{
  "rope_theta": 10000.0,
  "final_lr_fraction": 0.05,
  "max_steps": 11052
}
Each number is 128 + 24 x the weight over its row's rms, rounded and kept within 0 to 255. Layers, rows and columns count from 0. Numbers have three digits each. The size before them is the row's rms in percent of the matrix's.

# layer 6 attention key, 160x160, rms 0.0932, rows 54-63, columns 0-79
088:151148152198118130148138106138086127104092120147103142152134103125102144109111116147131161104153153124133131150171090100110122102168091165144112113152161115102108133160134157108098149146117148138120120101129100122094100125086088135114159143
092:105097138153099110135086125125159149137074128113147136146145085143132108117118113158122075124128163115161133106145120140096156121159142122164160098109104126122150147152138143126084110131140086123144091123132146117151133081133140099147117122
088:111138150134088068111072128110121102158106092143127127101128081145113147148134127129149138119117107174178172140107130129113128139147157160084113157114153121109139108126122128114115121138097140128153107107123148124167107147128112118170078162
093:098120195094116136131165123164086149097134135144133116123128136134153138086085130103110094134146156092138146102126119142139130182135107153109144115092135139176131122135172102109092148132151129140095154144140121130141110183111142121121166177
089:146113125132173141125099147099122098163083121158129159131136126119125157121101094118157134122109130138083162140135128125130137071118140094109131146099142152113124136135134118134185129156160151106124122104161118174118122154127093142133129120
091:175131152186097131110125141136162145112138153123122108126168109104152103147140165122148118123121110148122106139086138151139145136115095132122131099144111127091148090106143114126117101123154124108162136165138113160107129128174123106159107130
087:160138119166133147105096144109161118098108181151141126107146148096121174167147160151139098129136103133139114147180130133115129130130143122148154134110137119166129175081130130121116131139157134159112066108108120153158134111093111126128101153
086:144157108142086082157155061172152114119131099145115159101145134128142137126171150116169135072114062142114116151106095138134134096100151165104125131178110111141117141135121130136128135089151129065122136132140165097165124123123144106140121176
085:107111114144091188132139179122126150148137127152088104153169118089136136123108162134087121137126156126105153129156110104114150119119115109110123086122137159128106144104106108129164143100094153147117143112118113114107112153131098143113114146
085:158141114161102113118115141148131110150108139100132106086115145139146110104116111106149178123095101116119112139090131151111076141134134118139111159120130123135151113116075109136149148058125097111125158129155124115160121115132145160174130134
# layer 6 attention query, 160x160, rms 0.088, rows 55-63, columns 0-79
090:136125146135099103111067114139116138135114151117129088127128145121173135118154132140086134137098130161147155155131118187134115144163140114145102102112123130145173111104144118156159086099122127110113096093088114177117085101109167124096134139
086:139169121171082132113072132149115145142106108105159143158126106129153140145168132113102092110181126159124143104165138129117120180132147138101129144145086162108115132184139171119094137137097143107167124111111119167134113104115146117130131112
090:142145142099128111112119122135131143192117178138091103144127145129119095092112156135159110100128152131108100124127154088143143172116148096146101139077160119136118097115093131124100097117166168129115161106144070144099146111103155159135151117
089:148143152090164108128143135118157102120130140169091099125119077079146125134151088136147084158137085133087125098155122121142154140096105101105129139126122101135114162151120187148156134103134092139127110132151106139139088124111110137131133150
096:140154172142095146140158114150109099122110143112137144060140128163130111124101098126157116117112152140146126123134135157085142127129110154127126141142116156136140144160171155081081138102085165154118136119090116145135170133095098110087131153
101:114128134109155096128108098124098096123147117145156093111104130150094089117132114104110140122107129141162150097130106134100132084134123152181154098079099123138113141159112138153131122091141154115122124181088146135145132124090162138129138078
092:126137138151111163122143123139146145145099071125152116124112111101189125139118134109115121070179164095109130149092151129092136117157145130163126172107125169141145092121194131133141120125143167172132170128153128117081115126154146195139161107
088:143103080102162125140098143155146093129124120127130131146161154107095144110130119150150080143111131145168111143134140094128148089091152139109125153128099113163160160098112129117149101120130128128104089160144105112116137145122136091109113130
089:108102114155143175119140129140130132172096121143120124145130125139157109115155173137161133113144174128083080106173113161139093106167159118129140153148132144161085166122133165107077162138136169143118126146125147111127148086157119122142163105
# layer 6 attention value, 160x160, rms 0.143, rows 32-62, columns 0-79
113:140123126111115109133167145150126132078122150132141142147094121160142138142145161110143105155121125114168129124160085102127100115185138146154150138087091074161121101123138160118096144127135105116113105172151085077143142139075129114118110144
102:170151126139107150132133111148141138116134136120120156145138119106169168126121113147110125140120127162125171142160146128108166116167162096194137157113099121126132118110138124157147125103094153150126089131109124090086125117107109121129134097
095:084135077138157175095134144150099123126109140146104118137164169137135115112150104127140115124143101121109147122154110083144167113141088126121152113117106109106179132119122148133149096142121115139138124129113150081115131142120196123142109127
096:131085085137099106141105114120108139159143128122124130134105114128178145124096105117071119127166093190135142116195106118113117128110119123111145104122108144089114112153120127161149089130087061136152135132089163126109140086140161135110146098
102:170145102123134157113160158168120112111107111112157125134171117068116138120150067121141106193114114104153095118135084081151141124131112157198137124152127157170095146126151177118154121110127120091110170131099164133084146149107123155122118138
116:114129114109154164092122121092138124193112135094152111135151122113143141110062112126121133120107104110131114112125103117116125113152136097161149140109168115149132121132137081152166116141121094156135149113141136119152077169097136180132107141
104:109098142188143099120080174144118123124138094113137096158124116131137152161080114096132159130133108150165140132102107140138129114143150123164129117108172112134132123098091114155166137120133092150151154102139082111144144145141184144130098116
100:121145157127157124160127125112150128161109150130110171071124109134164152156120106138135126112126123115163108173141100129099154102119059124141094130125181110109124140090170157119136151114098154138155168137110151096123143137087123121098155139
102:159144152131173154128128159158066086142118105134137126133097160158120153132113125125124105155112144102118127137107137126113149072116120135137103144125155141096111094151113110110120133113086121116114067146099125100113138141069186128150096134
108:121163150116143145124143151164118168144153169142149121121109155124119118104156097112092102084102190133100112142141129160150137137121119123110109185103175137109105136118136128127087101129134135079142088118110207151127140098107148123124100125
114:141125134148120135150109144128151154160115164121092134137115153114080112123144163164134124097139170135128062156109167125174115132114135139094109123154096135143130138139148132125124118138170141136141085106105200149104109128112149126119132087
104:086128122110120086124098129130142102145192123120114124090112149084103128139129115093156127127132134172156125129101126143123116161147141117124146116107131162117142113080151101121133110118119123126141157110129151138097112127130069151124163093
111:083111108162119145115110123177089103083157134138154105139122133140091124139115105097125125142143099108132161103117086101112148133140131135129166109140117121162097130055123153140160171139096066153154140117151117136145121111134122138088111128
102:144099122104174153128123168129105121126135130123134119102121130165141125162127116126112150105119119178139152167159110119137179140122090133146129135103165118154124094065108172125160137136132156111101137136133110113141141162092083120087117146
100:128125156111148187167090121096121145141103114081100127102108126128141095120110184099127132151149105111157097136141124141115126151134075108134134091112162157110128149154108109126173143139094130147125157144149107071110167140119101149112108092
114:153124125128093103154118126108119139117078124113136143100105102103116111077119157134137198123146122131098134134110128131163146135116174107135073110123153137128124128171101129127149172124143141150113177140093101084158061142160143114161098139
114:111132112105115140113158085141154123133156125111110134116168108093158169124159114149150108127142119155162125102120106116132140154109119126093141144150141136101098153130166129139107057123106128098098132109186182146101172125130125164163097088
102:118123125137083139136120134084117118154152136128137130136123142077131117205121140150140095089144100126115146127175150093131150120121100108131127171094178120145151113140155097171085125089131106138127131096072140134146128138154112127140152177
107:139113127141074140110087100124082136130139147139142117125107115137134093168154159130132085146095176173128158164151107114123119117163127112114137104146135143098163135076105113127152109134103098081132141095114111144161148128123149138169163129
118:145142107151111129134142094087150100153130108102116129133104101133136138118108167150150126101152160180124145106098136095125131109161117159122168080139135107124120148128114122140135158118126138131111179104148102143132084087158154090152123057
099:166110144148099144134139156112118188136146133116167094167090190130120106123103121155139140117098127149133122201113143134109062101134142125111097160110103148086129117130104151131098155080103113147121080128111162115113108133119114148143141110
105:167143158149101112111153120195076156114111120159100114137207164115116112124130106132112116156127099173140176117083140133153126099113113095110129113174154106146124131093139137165152132141143148079151138131109134141128097158090118124127146128
100:158126079114137176100073158127124147153157082109164130146185116147128080156153155132133100147087098145156117101113104089141126124075144123094089098115103146116141127092109123128126122144134139165140123124132133126103153100141105129122131159
109:132177120090115092140115143132093129133161102127147118146116132121155111141139133086119123133115129126199155137159149148111116106141125088120101171128119145097113125118118132142151120125111113131115186155157134134152184153132152137101123106
100:154104160155108081119132166116150164125153129116108094141120168092095128107166165136162107109139113119135107127107123129147129122137161085114115076145152122146121124155111121111093159123129117153113106138111182152125156122123169136162148149
113:128116118125117096109114145143154078153140153090132123122179130125102111140139174132107103084082142117161118130158130121099131141123124118171133130135133118145144156151140117105128127133092118105130110108165126128102160125119147201119167067
114:131105112159160161098126120105144098164117092142133144113137106135174144162090114112123120127143180160088126119147139110125128116141131088106113159149120097166179162156129115123130107112122103151083148104139140159108116099156108139113100102
098:151113139130125162106113178127168150133135127133122109115170097115121145099155119151129116127142141092076110155131106129154115120141107129180073146148128154161125114133082154181136143158140119134137088150107120149105175137115119105118127140
105:164132077129116109130171143114136129104160113110130117125128143122173118134103129117144123145102151132099109120113059112097130130128123054092117133109152116126108128135125120130108136123091112144121114137140106108166143155132148144146115078
104:119096100117145070166099147092136114120120095160137134100109124081084120171120126137133152131124144148100151104102130129125141127151122144128180138103131086102156133093107118140163127118107125103159155143085163155110122129141143098091114127
108:143126150127107131122137130144152150150143160143128089150127146153105116141132114116137118116141087105162118117092163118172153112149112173157130124104101123141075078102116105133127115119106141164206128134108140128110199120128130103084125114
# layer 6 attention output (transposed), 160x160, rms 0.126, rows 32-62, columns 0-79
110:148139125098110114116104080140149129114157127182105079118136153155100118134165167116107131134102136114129144139135105111131120156120123138142138107098107154115109128203190136125130101071123138156102138120139126128079127155132138136094159181
099:130129122081107183115146132100149151142103129160128120149128106153128169144079109119141101138127163101145098158141116121119141101094119131144147145125140116153148149167129160090121116152130175170123142144080127142112151129164143104113117118
098:128142150116146125157109113170135121137123104133123153110162105145089115107126134160157131116125180125091163128136099127163164178145143120145103117157115107109148140087127180083127109151117151108123140128202124143106137139148167097115137123
101:092129154150134126106138132155156142138135094100155116125108105127138147153100127090099095123195144098137133124128128111126121146109105145160080110097103113090132118163113147143129160187144124129137095139106123125142125106164181105121121152
099:151148133136160121141110135134149136143078116135094155132149116138148135150149132094132121167140140115168189134147111117140130134117133076151140107116107138085146090099151136145116128109128121117172106134120138146133115101130136105149129168
118:083138141117098137116127089178128123104142108096130124153133125143106119134109090120078097106120138067147162144106149159105133163112122122098126132103160087115152114126168132123167111179150133126155127120114163165128153117104147115111076137
097:134131111116085133134155152149118136115103094091123121107128122145120129148127094111140136168135071120136172160109094083114129122107133154130107134115147107124145094152174110163143119147116073139152155139149145109132124144128142099125142187
099:135130114125113137147145139121166101106152114100134130087098087143123121169128102087173175100130077116099134164152084167100100143155154143123138163117118115095121101145152143130120148124093135146138131143097168130160133113119091163136079159
098:163105129110120135144131145132145087125131124143141123140117130108091113148178119150133117114105131149107148106122128113104143122143121105133085148126140140125130132080132114104154142100122158137137118121115178141098123129090113122143125163
106:132113086127160155135090119110138131135147153105103114102106122130122099127150123133133091134119168145143132167123127143120149167114138104092124120148155149098095117096108147135097125106122128155137104107117139113108169095145144187141154083
110:113147106143149135130152110079110153159109146142131130138150152101174111081114133106160113115132167120145110114132158140139103119110142112111128126110180143134163125090104127110120092134165135130136098123137122114111113078106116160131155127
109:139157114159148163146174125109138104127138135092089124128143172126120118136119133123142127136116144095156103123113140135129122153132102160140150102084126135131150142157115135129146138132093099112130126098124152103118141117110138078157092102
104:108096115127133127125145157141131123111107139111140128161127126145146128121134123158103120153110094112073157106116142143143132088127108149118151077138109119147082137162145096122136142107120129125183134122179153134124109121100131122120092123
094:140142137110126150114135109123138169100093127105130166101108164151131164115117107091141120141091163152099109159162105144115103137190153127154157084110081126108146134172123119116126157114119132133147154120129151144096191116091129116077144130
099:127150182145130101144107164166106159117124132089157124104107132111114118114115144083101115111106100098161146118134140121082123147114107129164110158078115109153123098115131136145116097144114153096121136158143129157110122153087157154146116162
110:119140129088096100132152130163134167132115077104165104119128098128120139105114148143115144140109080123157133136172109109127133133136131076133132132076133120113105132150119124148116136153162169082086163154088101092196123154133111119117130143
114:070173152163175139145162139124143110156119113143080108127156129146136079147096101117149110111120168146133132088107136141152125128135095139094133144127117099075130130098106111171112127098123115103126053107116170146188132096159123110176112117
099:094139088140123145127118138107133126132128137136109090120114160093127103125106063113139156148151133127193111106108126117161080111148128129117179107163149119100121119139137096130136150145059120117163146103123141136145130113118137151152101120
099:159119108111107128122132103098084105168155139128142103082110081090095062127078137108142111165145135155144130108120118117140127123177128122120124119102154097137168102161122109133108159132130106095116093138152137147126135134109147135116115077
115:083105142169078146134179143103123135126127106159130123145152096132094132124088159127169136111120146112109126126140107115136152111119105137085150123112148079128129171165118131117133113169166122115089137135108131107148132185131094109138100112
099:148057143117162170102107132095123177127138146168130106132165166161158109096127137136109112130106124112136116136134145131121123143106168114122152142109168125118150111113111072157126132126127125117159111149114162135041132149125163113109104149
102:151094120188113128145138102134169129108068092162113122091112117151097150122122138150142130168155125125109168128149133111065097121108172095091125099109138142161133163084146107111134153090135139154141135122132106133117112072156130114139129150
096:142122135149086120122148104149163110141164129135098067109140134104145110127132151129116109133118160168084104130181125115156090151132124137126097128180101098133153127125110126129088088084124107153134194129112105158108124107131164119148120076
103:159113111154095127148153155123119186149139127119113111099147124143141138148112119114094109091081103120142136112078118094122133141151148127141149127115122132129126118091171140149170106107081100144118129138131180155154120121129172153117058141
096:103134099094120104139137139121124107150156128135100154159132101113127077121133169155153168111118103129134080166103128170133096166119135124158177153120136132122142125113146135139124136165153111124153111113130099141112115113124149200165146125
105:132118146118171127135109123131135118182088135118087148136152102115129128147139115163134104118128134104142089110105125145124121140125130104112090142171174142085152119112128162118154095120093081161166152125157137150134120153127104153139117110
101:095165130133144117115151117114163074133127140169136101094086134092134175135090097130110124128111124085088127120113143128106112132119100132095116139136167122100173133144146102164164087149130149098155090106128135120188144106099163098122134120
096:120141121137147142175103104127146135178096139115140182110130115095138139161174093088091151154113115154123134150136138131140083117092127093098108155088120168091100106118126134133146148102107131127157163165104090156094096140119134149122174126
104:159138165110085071097121122120139135094162101155117089135111132128134145127110111166117137157091128136173104121103122158112134155126095115072113147144160082108149112138170123122094159102144112115100142131130124145070119151122195110113086110
105:065113136165143122132171149120134097146139121118125148116119132124084171121100126090148140094127124083102091117120140079121178113126120128121161112121141157103186124172139119099120104170162144160136143140133158109053125119114159111165095104
101:147075143136154145140174109115139085139157132095109114123193161169120124119134106136142155139149146146118104086147117134096141118102174153154158128124099155140122139141136170153104111111151118164147122167134132143119117109140118074143190131